config = dict(
    n_layer=14,
    d_model=160,
    n_head=4,
    n_kv_head=1,
    head_dim=32,
    d_mlp=320,
    vocab_size=2048,
    activation='swiglu',
    norm='rmsnorm',
    norm_place='pre',
    norm_eps=1e-05,
    positions='rope',
    rope_base=10000.0,
    rope_fraction=0.25,
    qk_norm=True,
    attn_scale=0.349,
    bias='none',
    tie_embeddings=False,
    parallel_block=False,
    extras=['some layers without positions', 'some layers without attention', 'local attention windows', 'shifted keys', 'value residuals', 'hashed n-gram embeddings', 'skips across layers', 'LayerScale'],
    init='uniform',
    init_std_qkv=0.0188,
    init_std_o=0.00355,
    init_std_up=0.0188,
    init_std_down=0.00355,
    optimizer='adamw',
    lr=0.0025,
    lr_mult_qkv=0.4,
    beta1=0.9,
    beta2=0.99,
    lr_head=0.00914,
    grad_clip=1.0,
    warmup_steps=547,
    schedule='wsd',
    decay_fraction=0.558,
    decay_shape='linear',
    final_lr_fraction=0.1,
    batch_tokens=16384,
    seq_len=768,
    doc_mask=True,
    z_loss=0.0001,
    train_tokens=194500000,
    steps=11872,
    dataset='wikipedia_en',
)
Each number is 128 + 24 x the weight over its row's rms, rounded and kept within 0 to 255. Layers, rows and columns count from 0. Numbers have three digits each. The size before them is the row's rms in percent of the matrix's.

# layer 11 MLP gate, 320x160, rms 0.139, rows 63-120, columns 0-79
102:124119176130120095099153142112111135073150143132140134109110073117163112108129124128111120120167161135125137144094122156102141147146127132155106126125076123096146165136147105138114092131125133120137068115098157126142156105128128169119125146
100:154148110101117123137119143161124157142113094165133111124136134123118106162105143151118117126138115135162114150127105134124177171134124105131143102136112141123088104102133100071121113126140069098111144102138170138110115132141144107101125130
103:156089116102107127092128168106122112138148089124122153144162110122089148162159171083146132133119122119118138114117114182158127138117131159130167165117098131143128167121078107125102126146115133171104130096118158160115134099146103147151154150
101:132119078132094153133172125185141085135121146151148120121113085121096065111111127170128112102185102097117084140124127136107119165140123131149123116168137087124151163155146132173134124105128101176149153107144135153132116141149090101123139119
095:145140134178113142136103180150132088104105137127128120115113127151136122100164156125075133112150101134144137060124121148080147131139116140158124124123135125101092155128127137111143128103168101130161149134110120086149076145088099145158128167
112:127112116151144135119150116156148140160148151124092115143106107106118104143142161107110151129128138107148097137108122145097163137153111139159180137150121075050096113127109113073121114119134149146155095124105152140126130134165153112133148135
107:125151144152096135122179143134157142127183097138128105120092120102112108122138169097145115117123121127167106124176103125112155077140142133124124130184118134125108173126138112100146145120176136132083129113120177146074066120129134148142133169
097:139118140124150122093149128096152152055130154147137154154056141079135067150131135141161123127118093134150139192122099111151137133146164152157133112116118148104161117148126109153115092151111135131145101143133132160126072143093121137138150175
091:107115166132143133070106148119162148107134149135144129154141116144127112104121136148092128130144103106114110147110131100158089152148159130120122134114130163123139139160123104097164155085099117145115091131104147139113083152132153185103119107
099:133131109091084131173106144159172141141100151149154138149102117132167093159152126163106129156176116117131121068112123117161083107142151120130131118096117147097181130137109117141126139132100091158141133141114147177094151166192119125132117106
088:137110136103115124128130144164105130170100085117144123156138164122147123134187172134102161138183120085081184133122151132151116113109154120105125173127154145166119127099131111113132072100128089139117119120119145096083112172220128108129124102
099:121122114104129124148131113143142200125086105130131113129106146161145140122107171158151114136160173101137130151097155157107139155146110110129136123103154159114099108135133075129116120151141186092130114107084155127103104139168166128126085110
102:064142118149127165117096117106132092101130104132138135124104114106124070122139093170079147124142136144105096111102131137093145116131096097149121132158118142144127103101140104092137153172126151126129095107149144125140129144146073108119133114
096:118074140142098149124132113157115118152165128149105149135130137118127149124108148158109104106145119138138174176144149110174129096116155112139114085100134130172136122196115090146137147100092126135140123168097137141093125140137128116148172139
098:123108142155136142115174174109136152118148176142174146112123095111117129159145138128124099098151132142094120080153079111112136093153129117162136125151177154127077165158136107113148123086081128121147134149101151117112093150117123087104115107
099:159127119112141154102141176086138122148176156136113129122114123105125125110139088109150097128118173160100102106145094105093090133163143142188094084130159155105118156116160085158142139131099144136129144153075137128171108132159134109151079154
100:077113138131099129149126150159095131123077077134079117157134116128124108147136171115079136114149147097163105122123163158094131113141129110161153148135114147113126139111157117141142165093119117135105064122090152104173105133132113112157151139
091:126086172115063157162117101153115171108113106132140145105109117141129097121138151129107112116170085098094092146115148176159093122146125109126154112154165142112123168102148137133117160132092110135158105101119125138109091126176130140141132191
098:118105139177168091139120149117097162152139107123104164167167125107129116162153129109138109116141149117161167087114122117128107116170096087110161111140145108140124171149133112105171090110154135115122088153087146144126120142116139126146170125
098:145145114110115149204140145124139118138124111100132111083092084109095113129112103103128136111108154117095114080122101125157132118108136128145098120131120076154150163163104146131119072144131112130130090100128153138103155121136098095149105142
110:123162135099122084138144141125148129125112117128153128147114075109129105157117117090134130135117120101144148150068125137141136130131081126141106119084153165142123134141117173095161111142087139123122162105102095134131098123129119147111139126
099:097111102174173136152142109169148116137144120130151095148158066140123087142145129175149135118152127120158130149095157126145102168160137089114121126134145143084130148143123116157136091144140103179138128097137163127096114170093155126107167096
101:137139134105101148111133148152132144085173165103147105133101150157096076130130115130141117134145157104143102126120100085140121137126110151141157135149125134153144097161130143142136114143119094142140104142107135094171146110153158102146177107
102:151123143127122150157125144183180128141160134173096124150122120136156117131153116128090105130198117095109076114120093149095114132129084160144142166110141114109128105119140117132115138106130153133155127153091135119156138148110091110131118102
105:096150162143149127126121140153139136149149136149132142076086138127124123133098147158123157122116149096114123112132067119122116128154107114176129109184117129118121123121158131069141140122140117124141116117165156110129128136092173107128107140
101:105121175107125119137157147155137149112122116171133143101114172112177129169100124103139155120153170123130125099147139162139142151144094112155131130137170118118149123143135105124108092090164139182122126128087147161148145152127143154131117159
103:116146162151118120168139100106124126093146129140175114119151124104160132100147164155110071104143138105132123140103142144120090100130085134144134122153111137117145108127109126104166098116089143158108114134123152114112086078128123138118108121
097:102129104114118162154161161150152117115139109117128109118144149156122102130143140139141162086107181120124094164139138134178083159134120112129172143169129103133141113148103101142136118095112133093117115142130097139129130126164156135166182153
103:083126124097136086146120126147145098109126137148090152133144149147106115141137113093161164104110126112133101097129101126129137129141171107130102151149157106130141117123135165123142143106118089151114142138126127130116091103106100174126107105
104:111140168161140136102117119139149095154121141114108128148104116145167110120146134137164109114166142050158130109099141133120101152148120162136142110122088162108162109180130121107134092103098149172086127115112144149151132107132180143153145142
094:138131121107096096135128122114122152186128158119111145129116089106116128148118099162095119164155142113101136110142136088122183168150139168135135114121099135126178113144131136108140146127165154119113139150173139162139140132135155145151128079
096:079131112115120077121118129161129105114156166103108145092130130089126128144172155146124143145134131147116153109089176085106105138158158143175145136134121147091139133114076111148129113137107143183100132117146136124152152122138115135102116165
090:105117146154112110146176121130098144138114114115150089136114112106130117180175161097144152100165122132168143109139106143166113121151128135121136160114130108166125128121150148106127167125139083106141140153167149150109122107129137108127174155
100:106112117136148141105152150120147136078170181138133123113121128113122160106160135118168083115125136133108149144109129120142131145119118128155108132104173168133118136112112152152144135100118153117074102177138163110125150124170125167127133127
106:145149123075145137138124157125135177124184158181157143087117143138168147154110107147106135116128150115137125151125102124108121143134124094127159132165132149146120124107114104091143110109112142097130143102090121125155067124164145118129137118
096:124093132191128104125123111130168154107139068140122159120152127080146113151104135177129141104157120149147126110101119092105151132115101163143173134127119129117139128132168131165142143127135127107126115119127122153119090145129172089123164126
098:164119124101092135126132121121147098095104172150165120177140104155116086155130140155140137133166082124111116138120110124083100120172090134119089115088146111096147070146161155142136139137118148163148146137119162125100156159153103111122157146
109:159103124117129097151144086140095110118162167101143130144110116124114091111108153124121148092152147138168133141127066129107113129163136087169155121147124091131151114172151091107168142132111120140116089109114167137153099115144182134123124104
104:109124096145106109125162110155144121119128094120114137094113140116159122183140104156114096120152147050104156094115118124126109158148109143181161137132114098087126113195157105123150152106095165166153112165123136129149122139095122127167145105
098:128137147098106063153122125109132122117142116141105161115118131133155154164090107120127112102137136123146132133197122089109121086100170134139151107145117144133194126179126140096182128154083119137154105104137127152135129146124129164092110110
097:120101171144142125108122112118097122130142128083125101147051093123090120142124126120166109117131146132151106090097135101118105114107113168134143166125143150178128145160119107134131135119112125121085147174169132133102112164152101143110125153
102:152165133126183119158166170162116146114159111113133138194103117105153140172114111118107145124101156112158126112101125145151115135137091142155126127117124144124110163116154089102139125148122159112175101093105127127141152101124157172080145095
095:098124148144171106182125110113163139079103134125140101124106110129161095113153151144099123106118148113111131090156113118091153155102138126142098126117113131145108160105152177141142096093092124149114100162113137135123162107128135156094119111
108:111132123129134116171109139129127109140148104167143111134158112147156134136151096123133120120110062158175112123128119131099106131152082081120132107167124150098129129123137135121145115114103091182144121131130175114111127167138135111154102112
109:098120115169135137163143134135138131100160137143117111145121102154146166100083097110116161112160146095109149104085098150089141129146173111168130141127160122134160092153126096105127141133164157148139120115084156145138152148131137167132136140
097:154094121124131119125125128132143156135139121162108106122104111144109084121153130094113114105111155128116146150151096140094068168154106111129153153126103112091149135115168157157141093118106117167169130142125123140098116127157085098142122167
097:129110144127109151108122107179124130141145135164139152096096097135097150152146154131175132082147153128129128128160136107124136175163124059102104091084115134122099126159152156128160121113141152164139133150123136122125094150122103126153152145
101:103119128137127097120144126128137150109158146103118130091174121121137128151131140143109164117124147115115138110118042091108114163126127082123111122120206140124137130126129097121109072139163117123168134139155128143093075115169139165109131141
103:111156133131108152119148110121163183112184097132103140099122143188141151127145162128070107135115075105088144097118111165154118095117124093110133125140118146145144169138134123124135127109130136147147147172164126112101055130109138166132119110
101:117103118157096121149128161105150078099129156133139155131135133138183070150139142122161134101148122079139129103128090123130109104158119170151110068136158166074093121098134142106135105148084094146128126149105156161159123158134110101136154135
106:099076106151088137151127177141173126125128165116112147164103097131139106188131124166138130103146099086090141122124095119077109164149125138126131080114116120145105159154119107125133143119135142141185117132119124129127111102162168114108134138
095:061108136106113128115122090114113125164138160162125144147132115158154106161073165119150103113163151119132149153158153130141064120135156099132139122101153094106150085151132098092094120151129146113108098145104140118094133149125136156139150133
099:108056136161149087130125122156120104163120103137088097148080099159141144121142100136113120121169190136152096122111124112124139141122096110179137171145123103084125138142155135108138137137072175124149139114134165104146139079165123142121146179
109:117154144118110125149140149109148097093110092148159128113113115118150176122152140105105125167128105106089087137121118127127107167143128068134123094106129192150135151193109085060166109083134132097119099165142183120103109141165144119178128137
102:146174136116100109173134124139141093126111139125126093149134128177131096114109146100117110131180091105150109128097131086093108135138177095147119136155091164100106123128141122137125151096156127078123137127150161148170114147154138135138132093
100:165145116120124152180139120110151149111124114124177091144138107149199120154138158120155060144132124121088182167065128160127123119122099115133159131100126144109101150172150091133138123096102126134139108124087136112145105114141108144115105132
106:095131160120097118094093140117147131137121133173132173114155093156152144108144143109108128137118129127202149144127130164151104132142129108129131110173120116144149101148135140135136125144137082151166153129132154149075100118157147158134153138
101:167092128108136139148125142116154157141168142123136182131138108149181125142076143091093118083169140115145089102167151113147132138134111103131186098128131125088082109153091132165127136142151126145138133131160140108094126129141137149149130150
# layer 11 MLP up, 320x160, rms 0.143, rows 63-120, columns 0-79
108:095118118131099164108138117151157121112112137126114114156150118163135095131114121129131120117098094124142144094122095164079127158167159113121158118148149155125141152129104131107141171138097115159112143094141112111101124154082139113131125134
098:134140169095118125084123128119089104113109141105139136104131105148081116154117067096137136193103128125117141135129123134147163126142136129133103142137128119167116127148165140139108112150139153112153099113115143161098140093146130145139147157
103:172139120121141114120091135170146121119126134063130125140139141141167112164156126155147126153141170094110139119169128145164087128097128148144136143167118095136133156136179122110110155140092105180116144090151149142101116129099115090107127103
103:151085108135123088092111114132128146135126101142097157052125138110140167120133154134172154106135165166131102131167097117169146139124169148140095157099090150157107121074135134073096150133134184119094136100145160136129118101119152158123119084
095:124159160132104124120139063102102120119120110114107120148130090110124139111152122129096109159153133161156082137151137132124179111135108137135108109128173175132171109154145125138086134126118096098158160098163146154132104127175108166127163100
110:104123119137137138141111094084101125154108195105125142143150120127130136172155058144147111116129126142147080161152136141124154079133144131139120129105100123119117111141127162122116180122107100130132176114120127108124146071163192074118160099
111:109094117128124164168154143144125110164141131120115093095106102154123134103128167121130082135144133159115106127149161137154151095098134090112123117103092120127095136128127141112154198095166133108093079125146131128108069113138101115115110114
093:126116124129110114149134119132087154182146146141080142098156136126101140147122130155099102184130157115128138071160111105134081102130147082107125102151137126102123147083172086107115197084126145167099134112133127103096141118170127163106098119
093:137121136082156091096117134173141149091118151126118052102131095136130133123156103088139121142144136106110144150126113098117122099147117116136110094125161135130130103144105146129119145136104092171169149106089158181128139113126133138082122105
101:101101158176132120149131118103121100143142117086136114166118140062107161174129170179128153119095108145111161124099119133123162125144184144132119112133105077145159132103094097094117142130160195137118127098107122139111150130113089166132132147
108:115137137137108134108109104111123109134141128118099130154103150148113142122117123180124111142100104143147117136091122120110108150159107145137157087156098123096102117128119113105142177130117163126155148148099103103179156109090113119101116170
098:111120119145094129085105134105119151174180116132124113091112122128127115085127127127101119123129057124124131091150154124135140110135115127127157142147148117145140118152103135094117128137153160152148098107154141118133161155142143153145125128
102:170117061058102107154116140125102123112137134101116110148097128138119105146155114151130131168161128159146190099113165155115146158153138116127127107177108101098141073129102135147175105130119118128150067133135139141126162163108101130133132080
097:139129087090126136171116134125120119103155120130105128084072117110138106103118124113118083084107141153130163125137110127124145114149075095127119153129126151152094160154140115125182096115112107099098138165149130133062169128125135100153165150
100:087142162125108110150156125178123131102120074160103120142136117127146128135138128130121142124130113107131118135141174107110113159141120124129130088115079124106158122134148133114138077131112089133147116135143123159109131141171144133119147158
104:109147136105151169106149137157167100118113120134127142136129141125115158126167144105116156136154149155120142105135164152155150143122134119126131155126120102117123091157106147125087086128134151125125163138144128123105118103117149094117129120
104:099117097152152175156140103125141130110121157091129152139124143157118131181131117098131114162181160113119116107098162114120083136146118152148098109148165138135155115122111102102068120135129109157128186139115162123137129153164108145122143124
095:130119100116094130174137077121114127093065108124147136094152095149150129157101115136132128101136162082091121156088149112132122109139095070112153153101133145109139142099097144145116162170142122129123088114134108105143148138175114111153102134
102:140128126104129179165161113132141130077132149168114110106147099100138111137130146170092168113121150139107147127095091139145128109107137128116124119124139159147155129119113150143144086123111125143135160124113134137121081127117080118162134066
097:128157142124146185152144139091109128109139129155097097127089116150123081132091160152145138150109084095099142121149120157130146130108095101117161106111112135149164157126143125087102122112070121109122138137159128147121125165130159142126134114
103:152131096148123104126073163161091085132130147091100158117064162149120146125148120132146167130113143140154091125130079134155131167095127153120129128150078158140111127112134102159122120139135117114102074123164130160140130091100122128143113088
098:134168117178141156150118134100096115117135140173120114138154129146132107153124126119136135154130093103094124106171087126150143169127099145143108168155123097109150100085140141169156125131148211160140175157102133108170150143128121127127171146
103:154150132128136126096134122166111150111103100105123155133140116100151116120109129115121118151145121124123155085165114140117155087152131105167111082112142148148109138129111060118174086121159129093104121121158138090097116145152130119143132122
099:094084160175148105134100088118139142143125080117162084110113132159116116112091134125083102146147119115130104130137158142179149112111118130123139122103138117136090052158076092119134078157142122124137116113113147129115149103138144131072148141
100:129125103093152177092144158131091135153151128146181139115113142088105150143145132128096144105124132143130106128179115126127134110172076107160107115144180131160100099105139143110150093140160131106157079152134126126085117090161120121108091104
093:112128125127127150137157102128165152109153110132156124149097117138154112123158114154079112143126137132174102136075136107101141115131134140111117158106099118133151172089142147149139187117125123090110131142172122102084115135151135145111142118
102:115106130116104128119100101111104140107149121181131142191161158139150165165138130123142135127114127128137087113141160090160122154119087106127102081124111134135096136127145132159126118128094118180097169102146112136116112137193120128145147121
107:104141136117105137135135131134123113126132127105105136149124091127099129096142122132117129115092149143182087161157131139169105142118126118123160175148125109136128151126094095143126101075146123126071133154139144116096142114136159122136116143
098:096101088120136140138141104148109175094104142125133167142120139173114120141145081161144159147161115153122150130109138122079095116131118143097105128151130119112171156076102105144115105119144145099152132148106119127139108124108144151113135140
103:120159136125130110089138134122151120139162136147099159095135107133150133107124129150115110119160157130141126152113106119152153125145151129117159148118164131114182155143054090124116115136074166142123164160129120104150138134135122155126094114
090:094185116162113109126113082114119151149151120110131130063110106121133152115080139083171133175121126072095159117104127144095123152141097139115084117119134174167141102140132080098117130151131136150084144161109116152146161140117087124116123113
095:088121142135157131121105158146099125145100130123121103121117098139135130117125128111119141136146130142134138148135127169126114143105107158120147145134107125109124113137105128120116111175152124128123140119102130144123136134117137108131157136
097:144158127139175131061138157099092096156112130156139125124127114126109114149131116090113168149163142135162174149147115102140125155116101167108178132118145121133140130097164084132105121132123085102109152116124115122116134163076106151166132149
102:136125106073131101108135141131097125130101127112133129107165114130148172095144119119133137113113135146135166167124121125147139128103144139142130169179133124131161122114109139148080132163098095172083151124160135099143131092105124143115145144
097:113132141147106121149117115098110113153136121123127099166111149131070134092162165131127095091078194124139140141149105099112129111128077138112169168082110129096104162150157134141112136137092121170142070148119115134110164099123118110107084132
096:096155097120113132116105149151073127092119149173162134095120105132115153136125151093076131132067151122142143085180150128127165105100108135098160154122156122142141123125130149107095104134113129160152103076115144099117144140117104110105143129
099:112112157105123084133144082143105136131116107097156127106148163132128132159152127122141122145153102080099083124152105178166139118123093085159099146134109124124126205135133141106187155126115117121132132143111138116121112124105112102137113126
093:091137121127157113083134150143137153124100116139116143087127162158129154131128104124150141147100138098074159124103134116129140120079118162053116138134117120120129128084092142127093134157151117137140161154089073138109132110103088118142130128
104:136101140115133107111084199127128126108134163104139114131136113164095133075133108111123132142135154137114132098106106154161125139139111128120127125112159150131139198118123183121102090132109118079149156162115119168135109124127136163115171154
089:110120119126093124088086183100097141168146110112153120180130144111128108152096102144129107124087117125132132103155078121056091081125068175119085094114138110121113126129117136144121133136123144119147141113138121158140137111109088120094145126
100:129103103129174114118124152137140125154147134148128101113175112113150123137065086106118158113109148138152153153104133126146144130144135148110139163120114121175148111166123096150092137179152062151146158101083095100108128173144138153125147142
102:186138139138155152083124074141135144101129124110089141120113123093090137163126096138112124118140185131084105138112138113132127159141133161123101095154106100136138149134136157146129097115164101184092120165138121122089142103156137108149149119
093:109127111157120118103113125132101089145122127159135116146113108131170134119107152145134155140132101166111151120120118148101098133127142108091108108136130176185126156114160146091166132130104160161124127108149107139105130108109111138141083137
105:115136135153121142106112109168107124118117131139097132074121117106129133110139112154121154177125129111104136123130130139158086126147094094160130152151111142098117140116120187154051091110125145123094111122148152138066114106105176148157085119
104:164145138113158128172127102142123130127094162142154137123077174149116077132144132105096131149155117144099121194145157113121111155142080097121168119103099147123077147091159144089177135174091129122128128151112112099106130129127135134118118160
097:135107123110095136082126096106075110110147135110121167099119126116128110068118165130131132149132104086146136113145121168161158149122153122151116147105093163122116122166098142113135100175150132133130130134102150116144110145084142099129080150
099:179172179094133181131099136106084097111138157143188129149154138121157121151118108104153111122128144148111110140151147110144108155129128138124117073132138099148104131136121130166103101127124143094078139120141139122185115117164115122100109158
103:126103089149111109096110117106114104133125144119101140108164090156174111166143133124151105149113125175157137151094143120132133112119142137119173131085150151136102129144115128141110059111092090135156151134109130101107115088125105104121072189
100:158146100132122150156132120130170137084183123143145145119087189101134135147113149115147156157139122113139136086120104150115114100102099134110154130136108133077120166105135111140105151078093178096113093169123112164136126147157123123114131152
096:112134136136135139137095126146082131154136124139095120174113150115139134131114100138111110139167081112148105119184107130112137097107121172086152143082110121080169125072125116123104139133147110155134131065120167154124123132137149136096124156
099:131096131105112116130163156159130092139093107095141142096101115124135123124163103066119122129139132106102119114152118125095159137134126165137137164151083140145160171124101136113136099083133152153152118079150157129132106090101111087141102134
097:152112122172113118111080172117147115127109109110156133108142093135150131093144142112165117148100070111132096122145154110120120128106157141122149140132137118115122097132141150150143139129132098140122124130067118129117157164082095096134154085
101:167136162094127137123167152105115130120199148146140166137154143157150120134146163119083149151117123143130125177114120126136126153170155148137118115077147157148125113125148094127127101152182127128123052122111126168153114161106156087134114153
103:134145149149106105148103177132113109096097153126127108153138113108128184136117146103143131091114060118166164095121076113096147157143076125109129114111110142146176126165135074103110141104157150123137127135087153116103089123149105103168137121
100:122115124081148180156127126178111158105164110153136130137133109109124129108104130184089128163113130108113159118108130086171080127143106105135173111174096157168090128122138148168145133112120113116139114127116130078100103126149135133111111104
099:110154107164112166154138125081091119164105106150107147127126095117118145130094089143091094157130109121127125113155118137088118104149129105113137127169153114167145143174112180113124109125095129132092161134152140094108181121133165094160088181
098:100084125161162121168123136133100115109117139077159121128145152164117145137099114117175203112144102125113130115110162119096081154139129144122106151154164120116115130158131133177056133138095097178139098134139132092104141152118141143130115143
095:104130132205130173184129136094146119138153170150148100125158097132116140135143091158136130151128130085144129165169112104142082136113099123110134108114155189121082128138123153151167129120101120177140141113149136111095142136092111127155136122
# layer 11 MLP down (transposed), 320x160, rms 0.141, rows 63-119, columns 0-79
108:127118148148136122145152144132119067079157101129099153139097128141089112114128130130130110144115128162128093143153126138126159073122166132150167107151138141116143123108129113089116129144120147140153157143139080115124163164121113147137119132
096:149123146155135101122135110130164119165117145142122111142145128119120134139153138175142120135114134139149120081115137111163073113115115119107116122117152110139113127153139153136139131112167126093096127108154122122156093180148104098132103098
105:102143142173122148129087183129124143109093102111136123138105141091111153108115140117137112110114117169165121139119104129156153097121150141096126116140112118082133154129112127163122116110095081116168124182108196139166112143114121125146115121
097:102135108121131093112108151123169157127078135114117123117136144124096129107093132086131150134116173159129156109112119099173095146131123120172164148134082114126092129112127137129142149129143140137100112154134145127161152136105138176115133142
096:188123108132155158129139122116121100127100129181115144120086139134106146135101111155108134099108131105115065118098091119125112158141163147132147147132121134118191176105137089125092126107101121161102142104087107096150123136141112132124102138
107:140136109109128192135125129077097078124135115113113116106134105111177137147119095108144157120127123133126149080151139109096122151079181137132166105117115143138127165149144127115116127162106083124110105129104122137174129149107120091150102080
108:120079098102129137131100111110114084113107129174133132168137146134137096151123122126121135177150114125105155112113199137122152113118083090102162102108144111185089114154094116137112088133100115142135099151110123153148139137102139112098124145
093:152116087122132149118123124148159140114138124132120122172135107124145109124154132088121146126130132134115086138160137163134093111145154166155111107158148091134104077165141143118111053134118117109164086117117191134116110115117149081136212149
096:151103108169128160145106139121184097182151138129134131149142164119124111127118122157156099111133138126137112125146158151160112149124129135118117126126146175118089145143122139072161127137136143151173131134137041125074154130148126133094107090
101:096135085153088115131153133144093143137131092123164173125135119099114131126140169095169132111096156132122079100117155135155095127149160112141140105170125101141143122124123089179127120149135122121148083156125174137120146148096111133133118134
115:127123086140101107144143160126136136116116142149169131140145159130136141122155125070129147135153158107097158120120138134150139126115162102088101168106168149146152116105135123131105080093106090124127112101156175163070099139169143114145103119
098:142121090112120100101146175096116142111107157099105131113113123141110109123071140131135137106091153101126159170155152159087155099162149142147093119140135090143158121139160057127080131123120114122111164125169151161096119110130123128188120109
102:161079111124178108165085158124109118131141107173117125156106133101152148167132085104129153132122114102138146107102138100153097136163126121100118142134129132122131143124145138107168150125118101127141093148105107099098159140095116107166144104
097:137159075120112065113147083166155135130148123125114146158155106125105126116091144133124127134125094106103112150114122125112108092115119151133115150145149176120126122165111094133066107152101122157146106094142154134175153147151094120112112102
101:127100125119140104120135149079157134083169161088186098161115120142141107120164116107105071145131140157158170112155114125065132142136133120103127119115146141116135146146124143131112162160147135131097113142112120146102106142113126121149101146
102:140148169167119143114117109117142175129096128110140116139122151075139124143119127112168120123137132111149152127173131119167092135072147119127160130135092146157141078110141139107109109145122121105115113095141080120094118132134092149136119135
105:135137094127127124142141147128164087103128115151096120145143133134116144125118101119137117160137042121125105127138124119170105130153138060135145162145110177093116101138123149162110127126114112106124183091108075115151098119128112160125135113
099:140102140148119112130145082148108114145154126121117144121100137161146150147101101144129155110131113154108149127092174145142125121115118129080154154110133132080091081108104121146124119158132153109132118130094027117127137104132092108136121110
104:105107161133094117128144155119145137157096137128165155077097180112113102143082113118114123130117129142131099123134144114130165107123136121170135137115130171114146133147152124166133096124143145168147122093125201156141149189127117152124095147
095:121145135136182180145111121098110163112128113136155094124163141135108153132113149111115128117125176106077116091148154103162147126120143115127148128158109117117093095109162116187162098138115075119107158108154136172167163158123148135103144127
100:107124179159124115181141102108129175137151129102163125113114113132171133134130109110081084125124136139114095144105148095135104148089131109128159094121189084084137089137099165109134170157144132164147123139116191127111090168127121119127136147
097:138100176127114120130133141157130140101067128146112143139100155113137110118157118109140114126161099096139130133113153140146075135135134135137130131097164114116132095083130137130152149090115112112139091147104175161103109083100092139119124115
103:112129145115197115103098146172089133130136082108066090139138053084122112113102126127137122152128133138128155118139109079116139147157125119147137125089137085098100127083122110173136121132183158124082108138096154163129128112134154122099152146
098:130118163147144086134110138116107121109160093099109125134125117073117147079112161119114131126143134084096156104176124111182150118132134077180141147122113096121115143113161132162132111193126137149108095121157140131112132119145103166156147169
097:148087119105112118106152117123057094135126109171115142147145119126075125112115132178114131138074118173129109137127132101102110130109110113109120101095102125116134102129154120136126172157132099129125111110125085153146073134108150132122092104
097:114111183121160135136127130174133152137124126124126150128137118136154132135106143097108154084131102205116143141108062116108144122131113075138162128120135138113150121179098121152152126119120111123155139112132149146109142160126089139173130148
102:067134120146162104113153131146118113148067112135105130189102167137113084127103085142136132157151178115098143156126104171134113102170076168123110130102127098107159145156139158095152122110144143139130099091126098137058140123148132135162151118
105:167141138145127107134132131087121119151139096118153136112130206156155135138106114115140123130152113150117137098101154113151106123133133126106115116096132111102103120117098096143140153108115142117135120112096000157152133131107123120111124118
099:175151124166107118126172105121067105160129130140110132144108104080144149128111092119097135086122108125106063132111186159121129142134120132143127087118126109135110096097092155129132128133098145160174117141118103135143126115145143110154123142
101:147162154102118140116135130143146151149075145083121101118083145108109135118138128106154128097148152111115188086088109155097146113115096147079128146116114120119156171144124157153157096113132143100134157153137112157178137127151126116139126094
089:150142143138105147107091123109113082158139129115172082106117193126146147115161127068126129134160082138113166112126102143106120144080136140098128131134123121164118119127134101093172094125126133122163117113149155134144121173116114149110150199
096:139136127150139114113134138120144116114090105092131173144113135119117075080151112126133194124118118112116107154120148153098135161124122131073130140146127094113134140090163113148128120106149182080081092098081136128108122088171138161104137143
096:117125145146122110146152112104074121133131118129144102103144125123122131160154099121148125076114148112158131173133146139147114107153181135085109141136128048157103143147131114158101116107145127126139134133136154109139132114102088075156164126
101:129133070140106113142130129099122127171132140162113047110135113134092126121105172102164126117104155113146131174124109119153154122128161144052136061139123135119115135143151094137124126136137147104141103113087113168107098128132115113128176109
100:129107163177101149141126151165156133129157094090139130129089123122127112134094128123116135140096136114119067138139125153142152121116094096168161131129124122113115151148163114153119110139061121156153084122122232100165140131096124119104106081
095:157117153106118147132138134101108095144160156082141173111122157154095085115138128130108120144140116142127140133100137085146141110114129146100115113103126140090127140124109150125108158106102102101115139138117114147177147156163147131097093174
099:156114095145164106111136149123131122155143135099129127159108121133142061119175137107136110114152100129107133108132172115113121167134161137109108108157144097100128134141121130168125147172140129139152123133121118137137144185144146132111157117
093:151115109134122121137148106102096079120126149111173141135117091134116096126101137104108132122177130126167103147104097121120099142144148105187158129139118129151152128169160073124201128142128119141090127120124181131142125121175162148091108112
104:127129062117138098099121129142151156146129139081136141149099090148114121124099156104119112113084137118117171133124139117124142136140125141155138129144115119108143156138129134071131136152123153151118128127125241134129108106151111114134140112
091:154142138140169152145097123131116126154149091120120148156148095120105111149197102111125130113166142160143191132135066120081122120142140166127097143170142087111108139121161130151169161142101115153152116138093088133115093119137101192092138115
101:143121136159132121118188138135100168129126108143164070086135120101171092087136083115128131139093124123080089172127086118156141098178092132113098144107104126175156150102139096146135156139135108148149153118101108091121141140128118111103124157
101:146134120117120115148093100146136148103149108115120148105136114106150142107137144134048163130144089142136136111169109115095087145155109127131113087143170110134152133128092116153103109154133147142145118169134211095079115164146115134173167123
097:114124141140150145099132097134108160143144126104091112163125096138093158118135115150129120116096107135108082164130108139166160127055102085153119130111131171132119143111133099089113108146152112130158157124124206141126147109103124139084179092
104:136177107132119121101089131103123156119115129132139118113111103094170105124139107135165093111140154078110148173151139130133117156111120127144142163093161132103148129092139066096156170146179133109145132103111113145140125131103130197095125138
102:138119137149149113096124137091100120157123118131125158147143102118102132139113124128163138136136131133139130096135121159161104113142156104169093139132093082122158122153140183077088104121090142127077121102156154126136148112110136142140176082
097:146147142121113141153093158126146158155175136144108153115157133123190116151099153123122132148103123129088116154091131129104113111137137168144137143120133140110130156171137150111181137165103126158143155091136166154148139125112105158135152120
097:086119090117108147214110139133121172090121121064123098153104121115157079134171136105175152136129064140108172118114137096106139135087138135121141159133082166137149119118141070139126112110125165122125105159142080151129140111151118115120157114
100:105194117135081151139137083068135078162137099131092132151161146116150176107165134141157121141148128097145192140102097148119138147149125106091172102127156138127160112080129163158097129158148181132131141129105057134101134121110143150112135136
108:113124135136128129130141107136148134128137107087100179131126251136102135108149109130102155113169105109132175089116138141134106126089131092112141125111127134129123136165134111134157133109111161119120101142098000108147118087144114093163146139
102:107111137140126144131130154127131108107162106062100100121137128090140091158083148164097137114116136115143015125136138122130102148171110154089136151120109162112102170107104119101112157165159118126133169104141180101119152121129114104143107104
101:092149128127097189126119103154145136142092169159156144142120138120116081171108122139130122122104120099118202165184123089103116143130143128122083142121117068128134147135122130176128151160138143179139110095114043177118097107156141151134074126
096:079115178148124126099140173113152160109135144105123098144148167105173120054150121127110098128126104087123092111139144135133113127142108093112176157130080122122134125094124149145143094141105134109151140129127149147162139094167125111103147152
099:145136118121071109148139112070115142105155160113142129140090131134161107118127138115145093139138080147129122150096109156052137141145138173147138096125086162127151107144124130154129142135091140123179109150165136120150134140152142119111099119
102:152124167106112145121136069138141112142107139103171135124185131133146085116140177114114135137115117135113101140171098097152135143125173138113094088144131129104128116073103099110138133131131141146178106130110081164105101136134131149130096126
099:166163157134148085148130086140144102146114109135123094099135149124087136133105115120165167133108109115140126120129124072122127137148144131126140164094098104081155135125144152116106094137129101156110130145120091125135081142123146135099112134
098:119108161127156126067132132163137117137112148116127156109109105107114126136109135084147149155097119122136093115173123128104149087137136138178112136178125112108155103112109122142129149149134096123097107106122170169143143135122110165171149129
097:145153110106172124115141179088158133106123136108168155137159099147126117101139122102116131124107105118149164142150110105125105119137109148137141134136122137130079138146117108136161151157150105141092149091136115157125108130140122165117184132